From a checkpoint of a small transformer trained on Wikipedia.
Training: a variant of SOAP for these matrices, 3203 steps.
Each number is 128 + 24 x the weight over its row's rms, rounded and kept within 0 to 255. Layers, rows and columns count from 0. Numbers have three digits each. The size before them is the row's rms in percent of the matrix's.

# up: layer 2 MLP up, 6144x1024, rms 0.0594, rows 3070-3094, columns 896-1023
# down: layer 2 MLP down (transposed), 6144x1024, rms 0.0543, rows 3070-3093, columns 896-1023
up3070 093:161105129119111131122108133122140104100128116124157154103123173132171127105133135159113129060130141148120139144160180120163143099129144148120144073131156123127100105166135138159140124143115100163149121125086132169097077124123101154100124105105116150108149136131130145143134121121135108184053127124128139138118159119163144111121125139165096132103119132167126122144108141156125119122135
down3070 096:135110128130137145136191120127132122146111117158115089161103177125132118133176114163151096141121124160173143140167168172113143116079161148150170110115111065069126100149145173117166130165154137105100108107094092159166121145123126158143155144134098136092097109095148119103115099129117142126114077140119117128084156128127122145142136116195174156116125107145099137161127148151148142103115
up3071 100:130118078129149102159101075181080102105123115143138073138070106133113116123186129118132131177115115124080111102103141124188137133110141161177138126122119080123128123170175122143151133163101148174142099116127125166103124107138144055108117149130100121123110123133096127121049129110118049111138129079133130123151121135142114116093107088123119125136158135153150163132143086155151151161112
down3071 100:149093139129103142149171141119160148177127194101127137120074148117151133096120150138125124136121105127093136100110100138146086115143146127117100118123115098132109126130120130144163123118118103139141111131129132157127126109079159118127138185109134170086148123116126188116100098156107104133126115132175118159160128171085139121142113107160165132109120156140162119108113129129113141142125
up3072 087:114134122108120116088115107123136088139125134123145127148147121106074194135128171169097118119138124115120132127147114101104118121130126113097126139121080095139094103110126132140118140092137131148127141111114107143097096113129106128193158170121151116126082146138108152172135147131101172093128099086151130154134108097132102120127110102147156157115131134101135159104106102131135155139153
down3072 091:088108150104157126122143143157126122198143129131162128157137090086128160168133153143110099118165120106096099094120127116094216109129125110124108128107145107116108138149097119132139135120153130103137151156151139063137117138146153086154128149115167130106112146137115103126101103111110137113144133161087116144159137106077073142167145118103153115096140118154208134137082120128114167126102
up3073 099:139163138107154171121099122175168128140156132111155097122088155072149135131119170124105122171091115155124133147082108140119122122126167108148131124134142118138084098099139157127101143162128120146140152134119126123141082097165135141132137125100151165099131088069148153118137120168161135098120118146137067103143119152119135125135114125096099145112125111115113122112123097151063106133123
down3073 099:133155112120147134133070113124162096105143124135136130120110180104112145123147126133142168114078121137136115108099075097147152085155165137164129092140172136109118134159138133116138124131163112167135101112151109109118106107180112120126150090104147156106119131150124141119100128160105146139136149171155111115094126147123141152135117129099144138125153179108157136186134114127129136147121
up3074 099:107153104095097147128174142121113119147115172129150140143158104113100111132092115146173105111125137164144111113137098087133125106100132110134129156125120102118143126140104111125142112148119120097143122131140161153126144110133131132117137111114123136095158077142130086137149173132117118137159109125070077120123145131124126135133121164107127117151189099157175127118149150154127149118102
down3074 100:115099129112092116132165130155140148137117096097096114159156130118195145118125142096148126115138103143146114131090097133114111099138161113120150123102122120205125118089101097147160124143107137109125146163089128133136067116137137118116110119157141131144124128135122118144104105174161102121131133160124105107100160123120157129108132103120071145128088098140157137135112114111149144123127
up3075 101:134108120129168126151126129128143123129102128134087130150115120129176108143112129113106092119117125110123170115117150148137121115111089116176110129128109110093123109151101110102134154159141136135159154134102140115157138145130093121126119121175126150166099121122094135108131113110105086123132205137100115114111132116111121175164100117151085101124135159083093111104143162145131125101125
down3075 095:121148101137108115148149153136158110150125088119122101116129132192130124166141112127146155106110132137157103155157133132125141128140121134158122099122138144140124162124153164095115093107128115121136150095151135113106124153132088104121128172137125133132151074142143165124148124118142123082164103110154094127162143107131138086114141136126161109098106112133152085195137152113124148152123
up3076 087:162076150134104106152162125091135117165091111104108146145119147137124101155148110116144182117179094074116143140131132170138119137162153110105082149155112152126137139124117155117116166124122097143085109136122155119155111127110128139157112122128119113132159122129139131153127117163147114120084146146092122178107057126112107141143105124136115111154168127194107146177126099131147127134114
down3076 094:137139117135078117112155154144119139129112103138127081142115140097115095129145134162113088146094149163093128129110124140110168130145115164113151098152127130124145084134128071156126102121136142125117078101145114123147070090148133117167157130156148138167100163115145107128104104100151137144107109117118104126129131109110118096150123136114136172125116123100119137186076134128124141141091
up3077 093:124129126130122107168107156090136159147124103140076089129122104097114136119149152125113099124105129117070128086126101124139090103094150112116102190132097102111125158120121091148128121149091119115161150133142143116130135137153163120159123130139153147128137120116134154081126114129134123117169172079063147118147134102137100114117152136111099088102109153136139106104182156123139095124161
down3077 101:094129128117152106212120096163147102122143141136121143131114130161060132142161125124126104139109156142114089127121134110107147127149154132137095158154119171117108143161149093125113120153137086103125130136119146140123133162128142133123171134138141151123136104156126086122145139122098159186148157132115132128090137122141114127132185161107148123146115086128129116155156161144108131116134
up3078 083:148147085135089158147134115111145100133148131108152117147143164136158089158129089112175131153166153121121100174145110129121101131144147135086111114111116130159166152110117148139124129034143102143133124105118203109127102128142161099126180126145092187095091109126171150186125149112114144100154142121152147123139156141114127135161136137110137140135096127132125140135157158137137131102153
down3078 097:079086071149119151143132159142115138135135141102168134148130104149138102137105095157136085093097127111142133155129125143134144141120123148111106148100131126151086158110109146105142143176119131162152156127151140134116100107148138155132123174126078111152111133083151124169109129144157127153169144134108110126132102131151122103147126116101160124126148092131127117129167089142118121132107
up3079 110:177119122137123109108093143110152130121182126150134114164075175100125133158130146167140132159114124112106109092153110114124118164131142099119137114119133081084055163116131134119116090126120129132125089139104112096127156161115125132166144105122155121110145121146132162110094192164139130110150156093117125072146118128110129123130154139157113155153087125143094141115109115103133103106130
down3079 108:154100207141088131119155170103150140106128162138137116116164122127137137136140120167111112132168117120134133135148107096147135150109116133146112120131157133142104097159114169117122154170155122136135166161137131104139158126118137149126138179110120111130140121164056098104130178128068109151109151123075137104164151144084094134149071168114124121120122109103135112146155192111169125125129
up3080 101:107118139137125161096143099134126151136112091114133130158146161158123151106104109086136104130138122168088153143098122118129133101130107124144139092087111133111132129117180105131114179159158157165109112120166147108136087091084101171122122145154139158148178115116120125130151132104132165150152122152107112102115161094121113135146159133134144113119104130125149128115147122127122164148105
down3080 101:118130103134125149123092123097157113107102139083095169106126118099120175174138112113124124107151172095082140143114175138119134158158126124162121112114128103123110100154167143138090150159144128174125098121116118128085127138122106130089117147117114120169152119153067136130139148146046125070096131160168114134102138122124097100142124084132131136125151117115125131121146125102142109131115
up3081 106:139124135121150140118143158141130112151122137109123134105125126150145164194135124183097111146132119124099127133127143143155114103097119111143155111126108102108122108120124064120108145123145097150103139129144113111146128179112106123137107115105113109128114121127120177114158138149117095161113132155099159180127107119130125155158149145129139106162158108122144173111124187126145147113119
down3081 102:125124145093130112125177144135096106143142143138133132147090090109166126107134151115127139106118117098114121079136139111130139179143113157138117154133086129147123125106149128112135121142131161122142133115107099166134126142141154076105132169143144159144109123140133108116105137141150122114092112156112108110152125139158150099148157144095092112168136124138186130132179132109153118118136
up3082 104:137146145141153141113133095104115134126142095098119133115174129114100102124127128088170120167123080098153074145117112062095130125103093150152071155149145141139131140124134109150138108155126189155161145134121081169135124105133123105123146162078120086135115149162078137110110122140104123139142095107164119098146116129115094092123128126138088142146120168101152141121123106120152157119126
down3082 105:168133148129105113116158135081131145130147086123131134106152096158082149112119065100092156132160111126093103147110144126164129167165123127119139127110140107140159100131125123151133121108098121143141078139196102127183121119133126155116112168110089119152165177172140159131106128122123094154080141149137132081141120135151147141150095168131151122125101109165116114139152089132101144118142
up3083 088:168154104106129140145158100122115092156152152092122136149106113148129107156128131130097123125134107171164101135134159125112170114192125115147127132131130111127143100107161111096098129145097134084123115141142092163124163095150140098102174110137141094144126120086179145126122092093101119140133113101122170149133102096146115122148146144120108113137136146094158119166146150145133158087138
down3083 098:094143147125126146141135160132137116117143120136165132155069132178087119125155122140130105154166136119113108163131123087131133136135148165107144146068151108126086114096121131125115113106133087120089094140130071108104127103116167166132140092121110145108124122106140160134132128162124136105138174116118185074149172107161140137061108155155158115152089115125156093131127143122140168116149
up3084 095:131138121166136147115111107164113105137084132100138129123100142124130079157182120088117122163131167123121143115088131118104139105109115107086163081144116125143134139156062139111113087174137113120167113109143184108136158147115144149150200126137113124091102143125155125078138118148120133092125133162093118137159097141165127140124121102150141113138111122097135111108109098139179136126143
down3084 097:115124139134143148151116131139125116112092155143146117135166155134155120149164114118155114156164115097112140142096128103132159140081111133122136117119131094103173146130099138140110145124126121150146123073113175120116155087114087155136139146118164121141158172115148154133132112130153136135107151160127138139149128123117144125144143107114108131141101095147168120139051125162094168140128
up3085 104:144095109157125143117114076151117144112103144154153130128109119089130125159102132165100080140092138131126144151130094093110117088125114113154125114115107127140134090149126066109107108160137128124102152108104134117110115094177130117118136137138107149112143119112106155122139098160137150100102138089177102121134122108117078161139134135138144087106101154058130151150123144120128112159130
down3085 102:125106080139101145139089151130160119132113127145153132140100138148104128160120134139119153111134135166100125112178163139152101100146113106105100056099093145121132155101116144127120115133147140127111126087124118144143157086238131112107153085147133118138084107107132140152092111124148087149139115114114139114129149118120120129137177129140175091147107152141123085128110148125111129128129
up3086 103:130116127135147092151142139108162159124148070133127119128096142106127113128127144145144092101099119142102127160157122117143104120128128106134149108142130109152116107122154137140050113140100114136175125126114116146137127117135115101081130169165149138134153137116088128127094128128152145126160097140142142139094170142152094095152139127120115157130090128148089106072148127088154170130109
down3086 102:118163143129108124121089129187142097140121143124129134122124146152124184136097124150106121112142134110150124147130095159132131098148160136099124182131151104178089114118139116129146081132139133171118160143112191111212118118140140151087130116084133093106096176130153116127128137127117091116157144098116122090162138132130075177077186130124099124080200148127119129091130094129137111084147
up3087 092:114119116135137084140100094101120153112091119164177137147087087160156136127115124129111137120074130104111134083167119137136143137100107116124144101125149115141115116111084107133126162135094174093106119078193109148137109148131170183103101153144140113181136135115149144112118086147122165091124141082146107117114156163131093116114118107107136132152103055166142155146122123124141104153171
down3087 094:153134176164087129150109135113146129088137160153113160140107135128158132088139112071130122166118106144165156111130122115105173137151128089167149153140103116112110165129148131102110118127125148102116107121123102152132135140107142112108203126110122105139127129117152158129142141129141119093107150111109112062108116150085088142140148095107132153100150133105123106143107119128105146100116
up3088 111:184101160110127111154076088141106145092144117141133126098137140130113106145106123101120145111135120159089142128152149113152132106156131141129133112140081133126108161137147146163120134102133145114163145104131131098146132095143100155143179141185136141116127140146132140120110122135155123071123138134117115139134145144128115105125141142147131148108142103079112135167138120113157140122130
down3088 101:124128153137126140110156084102114133117106105139134132138100166150092125140110135152135121155101158092167083144196143130111108120135126178166091114117106159119131141076145145119178131116128122123159163136108139105138110167110130116167141102135138070130163097150159103139146141180096118103109133117139158128137079156108157115153145153160098137120120122103103057126176124121167188158121
up3089 105:113087126141111112133119155167146117149071135131107171140127123090137109125107186080149083120129089143207101145141128135146120098150151139149135138133154098113165138138103124127119112101094130115125138186134129098140123139121129101112134111103151111156160133113130116096119139126116125134128110154165112134131174139126106089147109133081108107141124146129106128133157155148160089138100
down3089 107:159154139108162109159137165163112093112082085109119161143129137090129155111101182162129101106106116119162111116099147147153130114142115147160122113145120129107109137161135108138161155068151126124139083136123140138137102167157128109133144172101113104168139142159085133133133141154178101092149129118140101126114134114114117185125130133121091133105124163125130135146105152149122102175129
up3090 107:123137106168140118155139115120110140139103071139142152108158122129136085160105127128132145105173121142111140139151185156162104113118126127135136127134129123143184162161167159129154196145094160152139152092135104116092096141153201087156103116131173095130115093139115123153124125161161147120123124125110132127122145143122155129162144149126118142121108161129121105124156112111129111129106
down3090 112:078171148096164143126122116106081121099142135121168160137122153180128141151140125149144130123156113132106096112147130166123141108125155096107149146098161134149157111146160128152117118118084105156121127134119126145131095078111162121152126094089114127130154107126128164149143136143131138159153152116125105139066123113175109111150132137135148159181119137167161101103116129135108176142149
up3091 103:131113089107135086103139113140101118142139130127140145152080107137126119115124113119146102093124130122146153141127122072120160145139114129094085084105121073141139129152138133097144135142135162121130148099092135131080129157125114132117103094124142124125116127125118097134139153158138124111143148151104156159100129120125131128114127164139152119105161149173145075129145197167133164156126
down3091 104:135092108129057085163141137143131128119150124148093124117150131112129107134175137134146099137094117100079152093119113115146173129134127119082074142139132125142124092156143087116119117068137108102152101136117135110129153132154143125150096136123152144120125173120068108110129157101108121114149103110115114161152126106147067120135131122136118114107154083112131144111124142136105117133159
up3092 096:142103151130124122105109115133103155143138122084114145157151151119120122130124133093166134152112209121135151076132142135138125161139174121138150106125117084136127112117160144155146098141133100142121124133128104097095136164142116164148138115094107126153103137112118131159144152170134097151116168155125120108118100131112132114124122153129118103125142118143073145103132115130135134136138
down3092 099:132133102151168153137129126129100134095156113151153154152118142150091116122169115104139160123131129140127130153117127168153123146113120124146114126148118123136110144117159089129137130123121080145120166102154152147156150156122152116080107184139112139148154125127159180131122120130148139105096103104127133114095129141129123152119132120167120103116169119155112100139112123156163152072113
up3093 100:133139158195127123163126117150144126155177117164135155114107102130126111120103109166135169128114138133110147055126076119110136158149143096111117114124118088121147169126097089141147137091154129150140137113134149142138150111121149137092138098180106130126126156143143119125119123112153121177121106117093159122135147154121144107110141140158143131133137134182138145136109124123104099142127
down3093 101:139113097167133134099139173105131143124179161096132129138100112150152107112129092115143132153112139106116122118141142161103137152118116154121145110136126115115141133127119139150117083133131159108140073163116133129130136119119105164146138097094117128137097114124136148109098114146147130128117116129134168083168150163194135078139192148107130097155111130162132113138141110101080130132150
up3094 098:139111102122144129136140140131145159095140123101131165146152127152138130146149147170137104103147129184107119125086160123116067115122126127127085157111174133100117185162180158082137083105171120113046129138145129153146079106132102136144127130169178095145151140163127121131166138148089135111131090122131131112142133102182128119107119146140143141122150103152109186160134119105127110139112